From a checkpoint of a small transformer trained on Wikipedia.
Size: 12 layers, width 128, 2 heads of 64 (1 for keys and values), vocabulary 8192, 4.17M parameters.
Architecture: RMSNorm before each block, no biases in attention or MLP, untied embeddings, normalized queries and keys.
Each number is 500 + 40 x the weight over its row's rms, rounded and kept within 0 to 999. Layers, rows and columns count from 0. Numbers have three digits each. The size before them is the row's rms in percent of the matrix's.

# down: layer 8 MLP down (transposed), 320x128, rms 0.131, rows 222-288, columns 0-63
# gate: layer 8 MLP gate, 320x128, rms 0.142, rows 223-289, columns 0-63
# up: layer 8 MLP up, 320x128, rms 0.141, rows 223-288, columns 0-63
down222 088:562613473524502553500563515492555470471484514501509540506491559529434509390547472525448508544456450532548523518493490542490517521496493450513518532578518367507489504486483565489484466504453499
gate223 092:449458482474456509521529466518458512563497451412553560481468461509522549537540524525461451567547548549539530428549436536522471505450474525473434432407496530555482454499440565509499538495449545
up223 096:546493493486501503529530443504525465498482509401477530498487573471587499499572493551494548532536549510504555514386464465475499476450461518501461428459536472573518556511418540525499573546442521
down223 091:488429445550517501483487487506525494514555383522513511494436497537467597503544484416416525515484477535460496525515489515516471503486601477475462510527504543547502439453523491473527490528534420
gate224 100:475509548516496464550571475453565475479487485506492425449449520522435480544563518541494467440563467464420512441502433477492566481498527498434572498383563521532471487514438541552444458504489517
up224 102:564484494530510530473500460503506491513509586498466475471473452459485517472497510491523497495462543496583514533441552469473544546415488493482399521439448564530502492461517487416517461556478506
down224 100:496516532437450591567527498504464503533537504487531507507570518525533548460520512470440493528460448563505510525488560505428466438463486510478468458550502416398484467528523493495505503542553492
gate225 105:458504524479540474524447597510443530478515526470526508497490484482530451468517573547548538498484491453499546434490536518519446428435529454507505489560544483553562515534515515518441474489513562
up225 109:509471517499547492520483533545450531509491460529515489476501486484495463489507571444610537500524580527505521453515496505472487504450530436515519448529477492539528512525489441496409466499538558
down225 098:463492520501562505473538475511555484584520496572455517438472479505471556518520592526529485520513532503511482389589523500561434542459513488641505541526496448488534485445443487549497487525472528
gate226 101:466453508530532536525405507548472540535534495533527428517463482538444493529607433498512430451473488477457513508557539581555468481502464503490501513567429510536510512510461506542503541422523477
up226 097:506534487437467513559553581471511520449401483497449530507482499438458504446452553525428517451515490515538519513528578514494499490531523499511480460564458468465457506523551472446493442522468461
down226 091:495470518547411514550497504512515547440557480439549516553537534527500660465504577499446551516467517481506498530449475504508530487562530494492464438623564496514461501528466451521575446529497509
gate227 092:552472486481518562469491463445478469467513510466493427508521556473489551458510503424537505551632495462462501467507554520534532435528451468542530458470489444448494490522542466565463483513495451
up227 099:564481522498479412515447472511490469519495491443506452541418474505453480499475453459452467469541489523592481508538501479508524548548466512584533440487427496509468511615457473437522509485473485
down227 103:510509483534474504486500445516386506527497486479509464567497501506458465450462544463497549491471541524484405526582510470515449488505487491507502467493549503552505468576492495467488491527470511
gate228 096:502505494523546439455491507542448545424477485527559409511513536444490462539463499459531586527504547488532486523567447466467492486484547523515521508450522549521532479501527553381478559409490504
up228 096:452536505462472520506585479477548536485501435507518528481506502562533555467503445480524415480530466498451468543527514490504521514479439567508445505545529455496429455432480472577518498424481532
down228 097:514454452573486496520480504465512538445507431466449468458501490557493536558508495392489494517378512510499436451477566486513553470544533433488501465533523468487418555515497557520540495550525449
gate229 099:523503528515553414498575540549473496562455502408440454465497527517464474563550516495555532497524445544505478410501538478487474441516483496566513496501505489413520500504562564509514509497473437
up229 098:533519497543472466430507496530486546626459486465540442453479561532457489539487501482539450539545475526505446465525481573520469389513532473531567519463453483476546531502441592536503437500456477
down229 096:533541464477506518465478468526495473496476524504524550490526511514521459536459504526528511514560521480484521497537485546466570527482555521505486455576491590453448340500485523489534479477501487
gate230 097:421396417473494502425549529500450432435513530457460564492518472500501455494477510496482451498527493471482553431449486485449491551458523448450471571526524510474508471532521471511471434533502471
up230 104:480556533533487460470459507560512430521536544473475412415502491465491486563554491510544508552467489543459490472458529521507414562559470522512496590512566547551529561489461537534522451459487564
down230 100:445518603454467566549494506438477447480490483527485466445488544500543586488530493470459489456550518469490450504490540486512514554484436473470517561491477483552426542525531519503498480493488434
gate231 095:484485519513488557516538513475452555550474494526492489470512384559511583425492514494462529492499540487464464494526571577484500451474493489455496503485448544526495446527543497435535485579526412
up231 096:442527508494502573445459503433506496529501499466541480448440494504538535501488531503467554492509516485481396429493485565481588534525463523444467463477542543489410468463525504444574538499496502
down231 087:497550553464498530539571429461513495527507465532513518520490440488465470499520572497559427490480544434468486455463488536575494471548512506467491565507461411476508541540523512575510558494477535
gate232 103:475548494578453467508494529467525535508478489490557466528512511516570486516550549547458428460480432419495462502495443489521603482509547505498503460523542483449430578562503506535507480535534513
up232 098:510482535431493461527543452466552477481557604475510498527471478475481497444491545584524465548481466506498512478523536472492438532511508559401528575493484400496519519421477449465454497544521430
down232 102:515530496543512463470453486584582568496564541468390454508479494540426546508571520554431527480512508488500509526523522506530509526478542564458531526490478622527434509495458489446442427539486509
gate233 099:443539553416510468508447514416529452502492499469540447483470497488507460545474463463481512436509522481506455490492539554511469546524559493455452464427515482443494531596542491508495512535462532
up233 101:460518540521477522483507548534423496544520518496471478445464503590506499495463485498482485504450541445475485505475495446504493447479504488482483540461445480498524538450515494509507442487490489
down233 094:477509473425540511492430506464552502519525520548498567588446525488593464490532517476504495531458563499446459487522430438470496446487471504468496413443579504449465503512503527487524490489442455
gate234 097:481492535546460480607489456484514486560454451487557520543554483454518520470540484500556521462519483510555502470438519547541523533530517498494502450492500481456501526486504496516526474514531513
up234 106:462536416496578455464508502551483483431501563529461455507523573480460482485437492532483508470495527515473526467534539497410545493473415525547469605473492434424484526502504492571524513511515532
down234 108:529478482486494506446510494521459504479496555460439496544475479485466446531582552482520571583467464423490493525559466488430515520522513498483441556464448583434442457435559494455532523538454489
gate235 098:547531592482524452527464458457547462440530430499525416510461527417497502564504513515497486519501575415543490523488507475534551498458490487469454578452544523488459559487495441483414516497490561
up235 107:497476563553495527484474509523538491487501465497426497502417522565500574488453535487442413397496529486502488583519507475430565443447439504494544509453473524482430502557516473568492467473537424
down235 103:503500528494422506490484549550503467562483529418517490476520456518492568504444406503494526501451446540510525446521511482569477537466542513443554382475564471509480462485454582451519516533465470
gate236 096:507474453422516428471522501415550468467509476537482500539505543557497498561479464517519462557522424509407457472575510542482528469474528483495473484590525515485475563496540554579440496478555395
up236 094:479482490416551497523510515462465546477543518508501541520473582422450471577571524485502463517491496498549481508531458501445459440483536437521522525549473536460510513461523599439471502509556407
down236 088:530532465562474533544457486591550506524514502460534575442504484534452572470517447565502510422511529525577523443481527438516524570500469489485556451546499502546523479543468518578507492449401498
gate237 105:545521482468453434468543478432485530520484508574579497489529427507509501450466489492553474478509513523437522454511569489453528489497483566451530504520543466489592502454477491467508445488471552
up237 097:462441533484499500551469492570552492486480491474538509472452537520475452446515482486464474449488530476439462516424538514474513539485512540578529503491538458490469471524509482481533640476392475
down237 099:480517497421537501518459506526500441490474473498502442537488526412490587481499480509554558531423539466570545529500490464484551479484478501500472433463423521483511580546500467493508597514558529
gate238 103:526431540471493530509528570522511487515501447503541483510498508479528524523493556515581409526454545503543480509557507489525524448472441534505552532473503541535497429569494515495458589451484468
up238 096:492566548506518487444515538492518511552477462472516549457491459495574514397519493492564549573522415552435476524507410530492447496541420486516534505513514524492504506512480422570507497494578507
down238 104:546475434469423482475515457451526480535534473500493492515564469508510448533472468471559472437479503484496483513449531547516464493461445512476514516526568525456519547502566514514486475445510545
gate239 094:456577567465544518497577558508441460479521504390545467542523424495527452514507449430515532493493495535540443554500476494468507477505530557438408477539537507560428548536519516507503486483529452
up239 101:568496519500512514468452536547527484497467522577452500516467519475491493492455431531464469499513456509506549474496520399473457574474527539474520502487453460461509495439505593473527467539540534
down239 097:529481513558542490546459524547470576555462522508481516497492524582549456477530516470480486568531518539545510430533506583531409492490465462538437499515364577509416530512495530483518472523443480
gate240 101:458458488484470545506527461578569495498513529481491531522520525456521441558492490534432542504532526463491573453511441480541558523564418513450460527474481504526502453546499482530462431488561460
up240 102:542542591478413487544535566469451465473483524457496609527506445393504473490502488609431491458518497551501508487369553464505480500522521492486472509497538500545539463527527460475476465453489501
down240 109:494512471565462457476507513488380530410485439560494536498490509545514659483511495465485507467520483514491503498419480569519461499517492537560490499535456511470496494438518532467486498475465515
gate241 097:447491519508592542545541513446486506488390497501515441535472469519540476519505474509495539478467510501513537423499485496491482515499469597501513574531556503564540527392446444475547486483447532
up241 106:498464564504453471512501446497517540483540474498489491445506481435496489484542536508509527491473556568503454457554500494527499421518548511493501480474534523471479533498451450459470507518459427
down241 108:496480484505454490427478526490509457478603494523522482559424527516500420402502462525514462492485514527457449547518537506508486419459496453581503452545496511499550525547546498446474525522544524
gate242 105:528501490429498528469466501451534516451436471472482506483478430466496456426559509483480446460554462488522500460441459486493461534526480382480509453567576495582490528529557512466444509574547526
up242 102:497492414453465461504493456449522511604592520534449502530539510490497587437433544544506459483552453485553521491488487380506517493461553480465522520540487524564525482558563428472505493528547476
down242 100:487535425536457534465525525485445481492499505491552457417537483480510466540610508445421562484501488468555579491501539486543475501492508427516515504595528504458452480459478463448495422569464441
gate243 091:481538502475503459538507578502491409543488496483451516458439517478440495577532468436514473474585502524541540470459434474510504521473526534450476448508543519483487529513545439515507557524544486
up243 099:512539475496475490532494527469534471511587515486476501426412501437444441594506519449520444481533491512493534526416437505493481469501532525437467511536518493493517509512486512446562550496510505
down243 100:457550495553539532487510459462572481509536518534533497473520457487487580506486563496520468484452456516552505529517504491476510476486479569505478546461509561518521417502461524458505452441566547
gate244 096:567490408456511534494509532423459498537537477498504513482520473501483466481488458521582527515598509495478522537500490510466491497483536469497411460544541537551524494479481575544404482545474521
up244 100:501503545524590443601561456556542515477435450510517432494489475435438547507540520493510530535476436525466524484428518515528497450463494455452480561534553437519454449551491477474531486486462537
down244 106:525472519417448486467445571502463490493540504439547511516451546434533432409487518522499478508491494504579482507507462406457454536532531492590481506523549483474517479458481519494501529496467476
gate245 098:509538416489529585539522554450536521485438404536492470458453523529456457520535453492523509497494449446533444453543489506492507591578491483484512485478463528518486501539468539463505485501437499
up245 101:492441472561563539488442389514505483535463487560563477474448527533487511506547507512522439579534509532493520446482458516503470432526535480491515488476497540460475510523463540462421569478476451
down245 105:575546526534548549455539554548503522484546505525471482461499576478530598505566526505555545545539521485492464405470487444482561529542496488465647406509523505481465542499534520577517470518565557
gate246 099:559535464532509515511499538482462551465515492491501476557506558501365494457484516445566446548473446495476490535529536442487517430521525478429463461499566492466467432527519486477481454524541446
up246 110:585519519433503453547533521486463444446490498552518452532491513546481504545503573427607501541563538455461506522502427475550525474489479517526513437514488511509551507490508552523535488506476483
down246 105:577463495438578534479464548514480497502488479530477549586454502515529488479469521565482497502581577507510503591439571546482574544516469535524508492566469421509508479528589457562546498463492524
gate247 093:474516463502505459469528497471509505461495444424515481479457524539444450504524558569502561476437450504548415471564499516550441490485544506447493499485524493496509437552430516449451525512513524
up247 101:459436581522510495467606430557501567508572532466512521471485495511454518460446539513408464534548455440520589511606509527531467426538463563449477514547457522524543569492468500471485542481548483
down247 096:518516445539495460513438542496485437531517531505491444546470524482507511515435441487502501430469377591471518516495497503434459525514595520438555459553542495597485461536574480496487527566482535
gate248 105:565612422494545517482526488477489491463502474460472465487528503509474500526553432501526535532445533457451562457543498554537484506445529566506477520504543569562513521465546471470483486510506473
up248 099:442495483512522511539456531516531471459528447497502510412434517480483478593426445519485476485494468538543423472471492553583473515502576464529516523513485518525504448546451510540541495528466474
down248 099:487592453514523534515477467540508551479520497527515428478512510494567603535513507467480484430487500525545435454527437493500449512521528524514501511478498603501476534541486467487521522477521529
gate249 112:482550500575497487515545485537509484502459470515534574572567503464534518497475533492551475460466444481508467532458524422565539478502491531438503454460589560452471490455490479520510518467556476
up249 104:455508523470468551445502572490524476480444502481433478502445433541479468528522470540552493489485473445529500459514500472495509492500459467455518560501587485517446530535506495549478449513464536
down249 100:504502496411454521458514542526515489515473447507501490529445501523523491430528422511499481525472454467525538485502533518521535414525457514490570448502536481552563510546507495496496517496546602
gate250 100:511483466477523459505489481492585383502545458462448485578537515529497517509490526418529486478545419426502533486597539503511571530527488399451506523442421526518543488439492569532513511451495476
up250 101:491434506454482493443483484533463495533510488509562463549514473461477465487506560492453523451532528598488507509438518466426505453505462463608516526510475505425458425461433533500463489477466472
down250 097:485499537527479475552459494550450486506484471488529478615448557519549448573505500507448474505539612472467511434421503374472527477493454534474540427458502486449410449576493512457482492453464544
gate251 100:508462428467490560584521499514474495526564505474515540556561523487517499469553496481491468506468454528479440519514441485430487514468518528508606548472503572455490498495520532473510502583523468
up251 094:491493487521515513473483504454476498470483512542496498563474566417445547518505507514386512439458527481552501507492421539476507517517533565510505536471533463538573476528473476498456549550531472
down251 097:514474460481574560531538431424476505497481493530436477434439503461517540517496563516530545515481520427473556483493523487516499544533518509462545491488533486520541459556475425535491507528497457
gate252 103:510553481543442437490493423467496495463512500465457524565509477452477554479573541480498443487486503479534418534528572538591461486453560577504613469519481589468475497544479487428478540484561495
up252 107:457416513525468547581500496518478489544500434520529541505532536480613466555472499472472500437445471549497517545506518527526501456445545517506503539512447453554540578478480507508539454549506449
down252 093:496478559483538539473517542432511515504491527455467522472548510462524490527512451543480533543540573548587424464544458507401514508493435478437537523497491477590523546471570487502523494469548460
gate253 100:538527477587466528509526501472505457502542505526536521434492477550479468565514549507468426571501446540459488493428507478571468483539490466470458436548565469509552490524462540492500398556527518
up253 098:531459523450518506584511490479543558461548545559521470509472450506507548445547453471528504473504517486564456564450484547467425528490534520491448471503570582470445482551480473519476418555481467
down253 097:471501473449491486499567554493499476510577446550448451505560484483557487470492507484552573537493481582543483517521495457499474482550462453483462462572448485485442531538536511475492500532491495
gate254 097:525521465502435529553437517467467488481511450538484518531453506531425462508514471551432415541461506501477494476580510425463521526484505514461482489551510612513473429402431515444557476386527541
up254 096:429525543486493454451474474514474508588527515462494509495611448499516466500496518427517448503479473466511470515483562499493527475492504478508492490449438556628527451540509503538508533571478544
down254 097:563541530508534520542478481482525490463499470449477447479517517575464334486463535517462481495474495498577605527481553498493507501549486500488465484507421527504533515473523508485539513509582489
gate255 098:471487504483534560562486466466515449525498459516516531450571450453477477465499476551512524504472505490561514387449475483488441431484517517453481527509504464489539502544508537473495507499450458
up255 100:470401517540514535499483487481501624533495481526482484467532455484536400407480570497434513495462480513485487477426532532481538433512495455433482565469473481556547539497527504464475439459442497
down255 099:540520550524501504500502509532533462514538477452511564532512512489517324510516501440563491494487539369476483507507526421486499502438539472534549461510509505476530508516481510546486479536505516
gate256 102:523491474532474431435501422474474397479601496538489536454466516476544489559490514512501489556494538453512565475482482563549457531462457521515515489456572497488478509530499481486448538500598471
up256 092:514492531511511531497533496484391514579553503534507472436517518478477436550500447524445563431527460498468523523610450521442458518473487495512513526455521433514505508521561538432424505511465569
down256 093:478569505447549574483545527459496564539454526535589478548539474542445498484430483533503487525546537576564439413478494474520488472542507488404537504539497449506461482430524538543542496475458477
gate257 094:466579481461490567472555476520499548514526465532485522525452507504476561481558540480451453493510428506500521503498504506579421459500503517498551441488504455453430506493474547525555485473558495
up257 099:524469534517499504535479447475526500446518523421523468477488495486488497522449541530522512589529505496500548518405480451473472496488433531446505564492546504516528485419606541470510512477494541
down257 097:485472493432468566496521528544495537449509559482527483549492513528488433605543474511541496511522519606627510571540480444478485506524485534583521475523496476446497598518563558536531559505511525
gate258 099:465574573487514437547552395516483524534521505435468495463480566475520491499571461473493525471525481475564420519420544489500550483420502478414456509448507534519500469508505499473507500555562569
up258 094:498470567450462456454436517511528552549576555514474499581465511501504459484443433525570434449427529507426487510505433503559520445420518490481470497523502520553448508497548444497507517491483469
down258 103:458487589538495452475386479486533531505515547507540459517398503508451511508476504469463497518543496468465468554479522514485486554466544466446472532499561527505548513468549570519497480450432506
gate259 100:467499539459525479480532512450498451481508532483515497528477495542538511540509498491472595551525469475410573364416518470553473463505502511509474479508510549498534521460451526499472492550443481
up259 107:503501489520519530484504468425536503562479510435488464433422529525528490546499462517498475507539523497513531470514488452489493523530501516548489508427476528372475581487466543541562492511495441
down259 107:476472521494460490565492442490542487539508511525516513509466533549476489457555486495495383438483550414532499545502489493483493525461519460536466516498455487489462487492500532524411457530517487
gate260 103:514457446490504533447472482551506484583458489535485432516501463533479408431520492474531488462523515461562532504457539466530511567490490528472469566461478519380536447544520505555589485422464483
up260 103:486492564563495548499545477538563554467506504498541526452553464509516504552404479450516537524443561540529514530515466486552523456508505528489418481542472493488475502572501478500495532602478469
down260 103:512461480504524469473483481465454496442512467496512472595521501480516486443438489547551511479491582476452535485479589475452487494488501517471561477575478462454518513429522527530453552410515553
gate261 100:459461487451545536470528484418485571556513578530490583518443470483493503552542486555518524495538503392535505456519456483487547499530522516395499455540475463520452542462507510522502500459585567
up261 112:495483546523524465485451479512498530548482505500492487469505530449567501496510451494511506584531489502459522509465504496486527501471465491473485509497474465600582450494549438452540508495517516
down261 101:502478462477482402506579543455495481490513477472483531475494498526456407433501554525495496517465494526521497487474455447495507580497517479481514510436556531522539451448501500485529434570500433
gate262 097:518513488470495508501493530461480532421478515504533476551453526517512439589512508521471517625578488546485502457547503459485456484503549512486464534454473499540523491538476453477469549501502491
up262 113:516481483501466494534488522579486489484464526489562493524479455530482506489412436489534518585552573561549497467471502526462452489431466471439520512476459547574531565529492518495470423531515509
down262 104:500528489476529503534518515465527411511507499442518562491520480550477517480502574472448591476554506435475520447485520552546479481555539494568518482516507444574515390500505449537536498579491521
gate263 104:531505525526556495571487466524511526500464583388431475554460490465519494505484489566508461483514481548488528485540505477502554498570476484493552469582510551486513422451463497449534501489537572
up263 097:465518497515508526436480470407508458498473422557496498525537467439501488394517424513485503477526543465559558541496542519499509493502447495476490398477508529501463542509561431579493450475498502
down263 109:405543483428531506415528511494428498535525474525525425439486485514541478567462492535423512419476445553501416498417461538535509517529489492500530440495511484491482505553493494529436518499536515
gate264 104:563529500542544444540516513524512458560432481460612454457435535464513541454515586415469561469494490480516460515472514498536457586475542551412488536545505546528539488480524481473520505543495480
up264 105:485533458554514471517527451422478515504496501514517549557508453549510477451553481537509496502497428459471470461430529484523426604453459461508491559506548471466540442555472543471508445559490476
down264 104:433517524497569455548450589493476477489461490486448485466463460479467535570431489491532472519462492461464523443500479556554500382491439451504508543465540491536503457459468498535447474449515484
gate265 092:467482470477443487454457556504472574484582495507576466526466423513515541531541502522475523548526455520483488596474489456509497504472500495501462512509552473485455464502487470471472431581571484
up265 090:454441531544518474448511515499537490455492531418509484452606495496512498587563431494543518557434578478505505476568493485524522449478471515562440493497486500533493552510475440525487412447539490
down265 098:459443489552516513575469570566456503562509506512518497498506523479515534542527473542508527557525523505409548447460561429507509509458486479523516481540501527543486526510464446544521555556419497
gate266 101:475530504553437537495460598489467428519448545562533486498539414530462455489495520540517546521526494473500476468531519443571496506475505443514527475513560480522459515437529482422435476522540515
up266 102:498503489435508468532516492490632516505511560522496431458484494486518570480463506518492413458535510447524440577454513504518503529497486533487466531536479610471515513547489465489479476496485540
down266 105:568491511463574541523532497564450529496490483452453459498509492426432489456493513520407562496548500507495488517427419586478480489445482501419398498524483494479493405539520476521498534508513507
gate267 096:530494562491496492503548533503536481494444501456468504515510425467433519527515502560527459534503469418451470469471537572542475531493486489530585430469518577522455548599556517568441511450556501
up267 094:559554509459469585491473460511488510378514497527497548563477515500525503467579447501538544521534487551509514484516559476517507474576526437511526481457539551468532483458462506526479535558482503
down267 106:530496470492556465536468517512444551437545510586582498466531454463460537549466499433449507483478543536520526480489541507506489494515531504527531506436513489452465507479496483576526479465532528
gate268 102:473491413474534514555490462438510491458501557505503532479508522516494496539451439490487452495454487544447528534539486500431452463499491546496561513443490503488513510558531474547493498412504523
up268 109:504527513558547511510491517575462467529465506505474479467540512511482461482494615547475540418458507494552518480476517486428505515522498464489491463475529433535499527441451535476474586573543506
down268 107:478545489484526485546526459469512522547508544506449451581566539457507529543552487551396485519469494562491509437505434476522491568434459486443516438531496554467455512492543493485511468464537485
gate269 101:563511485515517502606559438494572439519491497497449493516413480495508502500479532532504486539533501558506490486498454536503548466527490606469453522530507459405496371515512503592479542535505521
up269 099:475445528463499472484438516388447437457576441512461553538482496525488510534464526500502517465530551542555536480582583468483509485542483440512538486471511486499521536550455524510480601438460431
down269 097:501465420559448509537532489528463611557541560549509439532498483494514536521517512512491474498501458486483538499513508454497466493532507487499516497492465502480576527464445475443551422569584486
gate270 106:453487474500517425529506466452514536560541489545497492456511513509544495519543499450370475471477475476479510486474541496489517507490477609483529522489479504527565500508461485493546458483428574
up270 099:500520508502484440521544522467467509490446526515535455518520440543401461468491476532491520488606583551484554542469521531460520547394485503478436488499554466551516494538591541585488464475483453
down270 099:464605483495524522533498507556435465496518531396547484538514537568488509506499459542529499467492456588521546553516471532539526529493440478491555460471506469536489490506543515533502469542492473
gate271 097:513508532551460503480518482546439552512455562500536410495485511460569487579544520504595494492537439447489457505468454591570519514493488421522509521463533446482484432535474516519429487473543504
up271 094:440482510499581495462509569539409423543519490460534456444514519475497505564491531545518578490436481499456454545500532504550375526482452535548453525461473477461480446440536485458500488501455508
down271 097:536480454479505551447504563508500441475472501461466493529485493511447545508567502565581533491492517515522555501495543528534548523482492501476532561564460482499437394481510570460486470553443490
gate272 109:438502422478535518507473506506444541452491480551515511455473508454461425480558498502459425547513526440534481426553477518513556492511499424455537497503537525500583613460507486568440520505558488
up272 110:501478427427436450497463478507477489525470490540538549528546517561496446494531524541495510468509473471519453563511477575511481426402443485465449473478445462498482537568541475517462500511510493
down272 102:474487516527419485434469434471543521524513564529477377511499515486514532412523481452453534467528519467436494553533509465491490452503448507549501499485490598412451493522500518500538511512436560
gate273 108:449538487550423537572468526490548490471522453448449493404457454511524484495521502511513491525471549486485512538556433434542438440491484503477496524550526470497491531510524542473496551478518536
up273 093:489512519542443378521495494410537526441487482547557502450481535505492467450451546508527532501434528446473478522548485464487596540521506481482459474512513494521494530546524519468486421513505555
down273 094:507528511508423442455452505481508497559510525457537540431502518517465614425501476501577539555499462483484502505528524534525479521535521513487470574565507467528508497539496505430499512528477499
gate274 105:515527520578545464497485544445482525556448548496471432464512518488448490476469465505477490533447515482547460518444501491458504554514534509447506452466504575422506510479508516524485600490536481
up274 107:434521540535490511518494517511490559465502443503492479490513459468539528564490497565549482475521495507510442477428623544536494463525455471541448572479506564510576495489516452460536496396487535
down274 105:541485497495464477475484490536514466552502440512463432499535473475529449534472470484493482603500518478431502504513505510468546494496532455566528456531559432422516540530566566443504511519604402
gate275 103:496528485480499519446531540522507553512499487407579513539547515468462499477500441513489523477528520511426464503497474477482526540500564486465502510553518566410462513454505521515472508501499553
up275 109:526570508449503514408487512525501535484487452491551523536483505484479508512496506515499466492520578517433404495537500514439561494497586540494475499545517444426515457490577522522475476530454510
down275 097:478634493545514536470498473491512486512490526526483484449468494463508570566510497478490501475495476507461466491527457464587598426505448420465509429516489496470579533583537505532568499464502514
gate276 097:444542436477502498539476505445481383558551468434485475491512526497510549434564450542494581506494532538439492494533455512476518490453571498492506488506516558447490423565531529493498400497518501
up276 096:517532463494447475548469449506470559465531517467552601524529504468486454521453596595458512441484500562536518517531468477512529479443502549487447555480467462558534522445490508502559569512492487
down276 100:534383480449467520490462483532465499480543527537457510467481479513558462499481514508497445572510530525501526559586526494535538466471461490427489397426449491437515499478531525467534531528538491
gate277 106:460528487565530548553575479503527538500420533469527514580533468479476518472497470457534523497511501490507468568451499499505463426441589468513535512460479616526551469476496525523434455501547527
up277 095:508503462542580523461506481465426471505561454493570488465515474541465465480515534484503475449455506507473541470509554563407494437527481501470446491509573442472484494549444519547533489524458465
down277 102:535462517494484420472449552455482470470564494463473510497524479441513565583513464493561523558545512548465520546527479474470576546476555442548424460493530560478455529440522401468515501496456501
gate278 104:497544517505481446477447563499484480504464511482538436503486507529482464521513520533459496485527457527428492512441552506556532473513509503500530428507475431453516514526487541566467542481405473
up278 096:413503472436508470464494486438564458549469463524537488546543494475516517524433469444509440495556479460501525531531434533532479551509483447522507501428455518528489465491473457510519493477540510
down278 097:493531509541487449524485454514539495546469494448518445542433545506458561483479443477453491456551530479501528480504439478494522508482566564394484464489474514512524494537508502496541554564473552
gate279 099:370495563561533507548522526494473516503464530509492507607505565525501459531410492535538480488478517451528491548559533509534441526517465496484464477557484517544512490375472532461475540543547488
up279 107:478535507443483519414431455488452484501428374521440463444473548458598548491502533557464554507479545453547458523512499504480490494575462462545498508481520501496567443532495515457468483483543527
down279 114:568533430480476443529473526559496505585507452524539473463536493505497474403480486521493450543410510472501472459514543496487517443511504491436514451431475539485527507576590550498450509549549514
gate280 097:439516448528468513488488464465521528487462530564473463439545427439434489524446478504444538510523501512476540475499602447489486500450491557467503438385541487467537507399519482488470516493521545
up280 095:495470544510509432452504489460496532469495488526424509488386492524610512500540413411511487575507500481437452624525536463489524488462437525469402491522494434561529516474502532533537461481553477
down280 102:487517511507511494498492549552477433496517462547471472469514547548506469494506501493473569482549522516504434503469423493483537461459494371470482514574488537444430595469479443496497467502487515
gate281 102:430499438492494500503439541478508542427504511492582562522456563510524585491493538509500527509490477504582508433501492542553427526509481557547512503527486546524456521469500491473438466452533560
up281 104:507536475559566500511626499485479491531490502439489466469436501513558494539487471472477524476570482563483473529546549484504489512598510477508504524520523480485507454462487550479533563491526575
down281 096:537462486492487490492497503524546418538521490542504584484418530479474432480495486563509433478446564417466569514516449499406538505544555520469506485516458490491595523428516555479468452446531471
gate282 106:484458468532530492474522419468532506564540441507465468507525503499553406504443509445466446416466507514469529483427562568441452461427547505523543484526500488522491472540429472504583511509456556
up282 097:408478577501526415445522449507499530569517516479531509568497555552489421539475431522520436437462471525459489461578494502525536484520517480502520506447514453537464455493468478472554481579486497
down282 103:485475508567467460441508479435506494493467516536494505486471577601509483493576545464555496488480413436451538523459524566504526535509512543552540512506529447531507475509528469470537525459532499
gate283 095:482513519495577525503422539462489459464551499454523529422513510504443515440469493537527567434448481516442481467546475523542490445483434518468505535501543473452543437438556440421549569521392469
up283 101:479480551479467536544443483513555499533550470468478598530540455492520536482521576526508480467498471499477452509498432459500513504545488455482570425554556472463486505495453506566467547526491466
down283 096:522552464501503509440500467485570464538516470520488509437459448546507415501479526551490532512499497467497482435486521516551479584466529486484524513498537488469559472493483480478481471460419525
gate284 096:503515523498470523441541568514506518491464507504554455506574564509505481525532477492505483442493518551554495492462522465572481488500457479503456497506442536537481518542600521521419533466524531
up284 102:539464469480540513532483476488512470579483473559469502493445560495465504479569499454426516523519504543559517472499406476502497583495551512496622496475427519479457562496447497517468479505493526
down284 101:471457529501534461405459503494519483518502506523575509515567516512453576512474458475547445579476434517457477422487554446508482493490465533482505529539514461486487508478548475531517547430521497
gate285 097:500503495569533460455543562495494484504480485548533467541480473535524465516537506560486478519502478508532432495515551509535472423509491514444446421528498533544493537509485441419425487500481467
up285 114:463527514417443491442542562481486519488440517536506509491472528458498528484554534498538479409508472422554529537499439462500522452577514548511413507471533511476470512546462491448511493506541550
down285 108:483409508585506553507479484547478514557560528517455497471560487515475366470538456521411502496501434512528474409515529587434466541501449418461512528459494440505540510516506497513489456486513455
gate286 102:585458569467534448470447465447511502450484465485448512532404497442466481503469515472433509537510449473515399464530471517559494501456450424514514497589532497518520497480435498477523476525458541
up286 100:471508431529544558502478541511509533514560534510531531530481467580429539522535432576498452534566546549482468469534465617481515474486547475468444451452440481504476484496502499522477445515541524
down286 101:524454456513473474502507556494528484433488440511497520522520531433589499505462506493541626558480482452476463519473511524453520544426499505506520500566489556468580575508501540534592543508450481
gate287 091:500433583431552538497470525496477448484488533481531482444511481502505562553570508521507487484536457467515542480476443503399452525567484509531542446488559527444480543506483557547408567510482547
up287 092:500474544592521457509498557439460548494459435512512492552483472493483567491534497457490520551406472484573511506455513476462528440567570580482482483545526496428420491455479569483478490501554472
down287 093:486479522429431480514517484520499511508467571507529427521480520397471624443503471528493542507533510494495491510518561452475425486459503488544507522493551526545459533519536467500546448429480485
gate288 105:401440470482574508489513574500516567459511521525458427477513522453550459492453480467501536537450555546524487493491512453485480514560440473478563466492444473481539481501501538438524485544444517
up288 100:597487455517553497561478466482470563539520601498416541519542512529476505490528545562526573524531524535555499503497560466506565482547508547513508457430526443532511487508523465485507476497469470
down288 099:448515488502535488508480484456506503441468511481429526534481566424442477489575427559403543520475542459528452477496505541493576520435519431493487567486516509463485515559482544465556479479510494
gate289 108:455519483499486475522491482534602463474502522518556378566511518548521440518566437544516477409469461458542469575492468535512546486514563501484550538527544500525537492499494531427509510539464482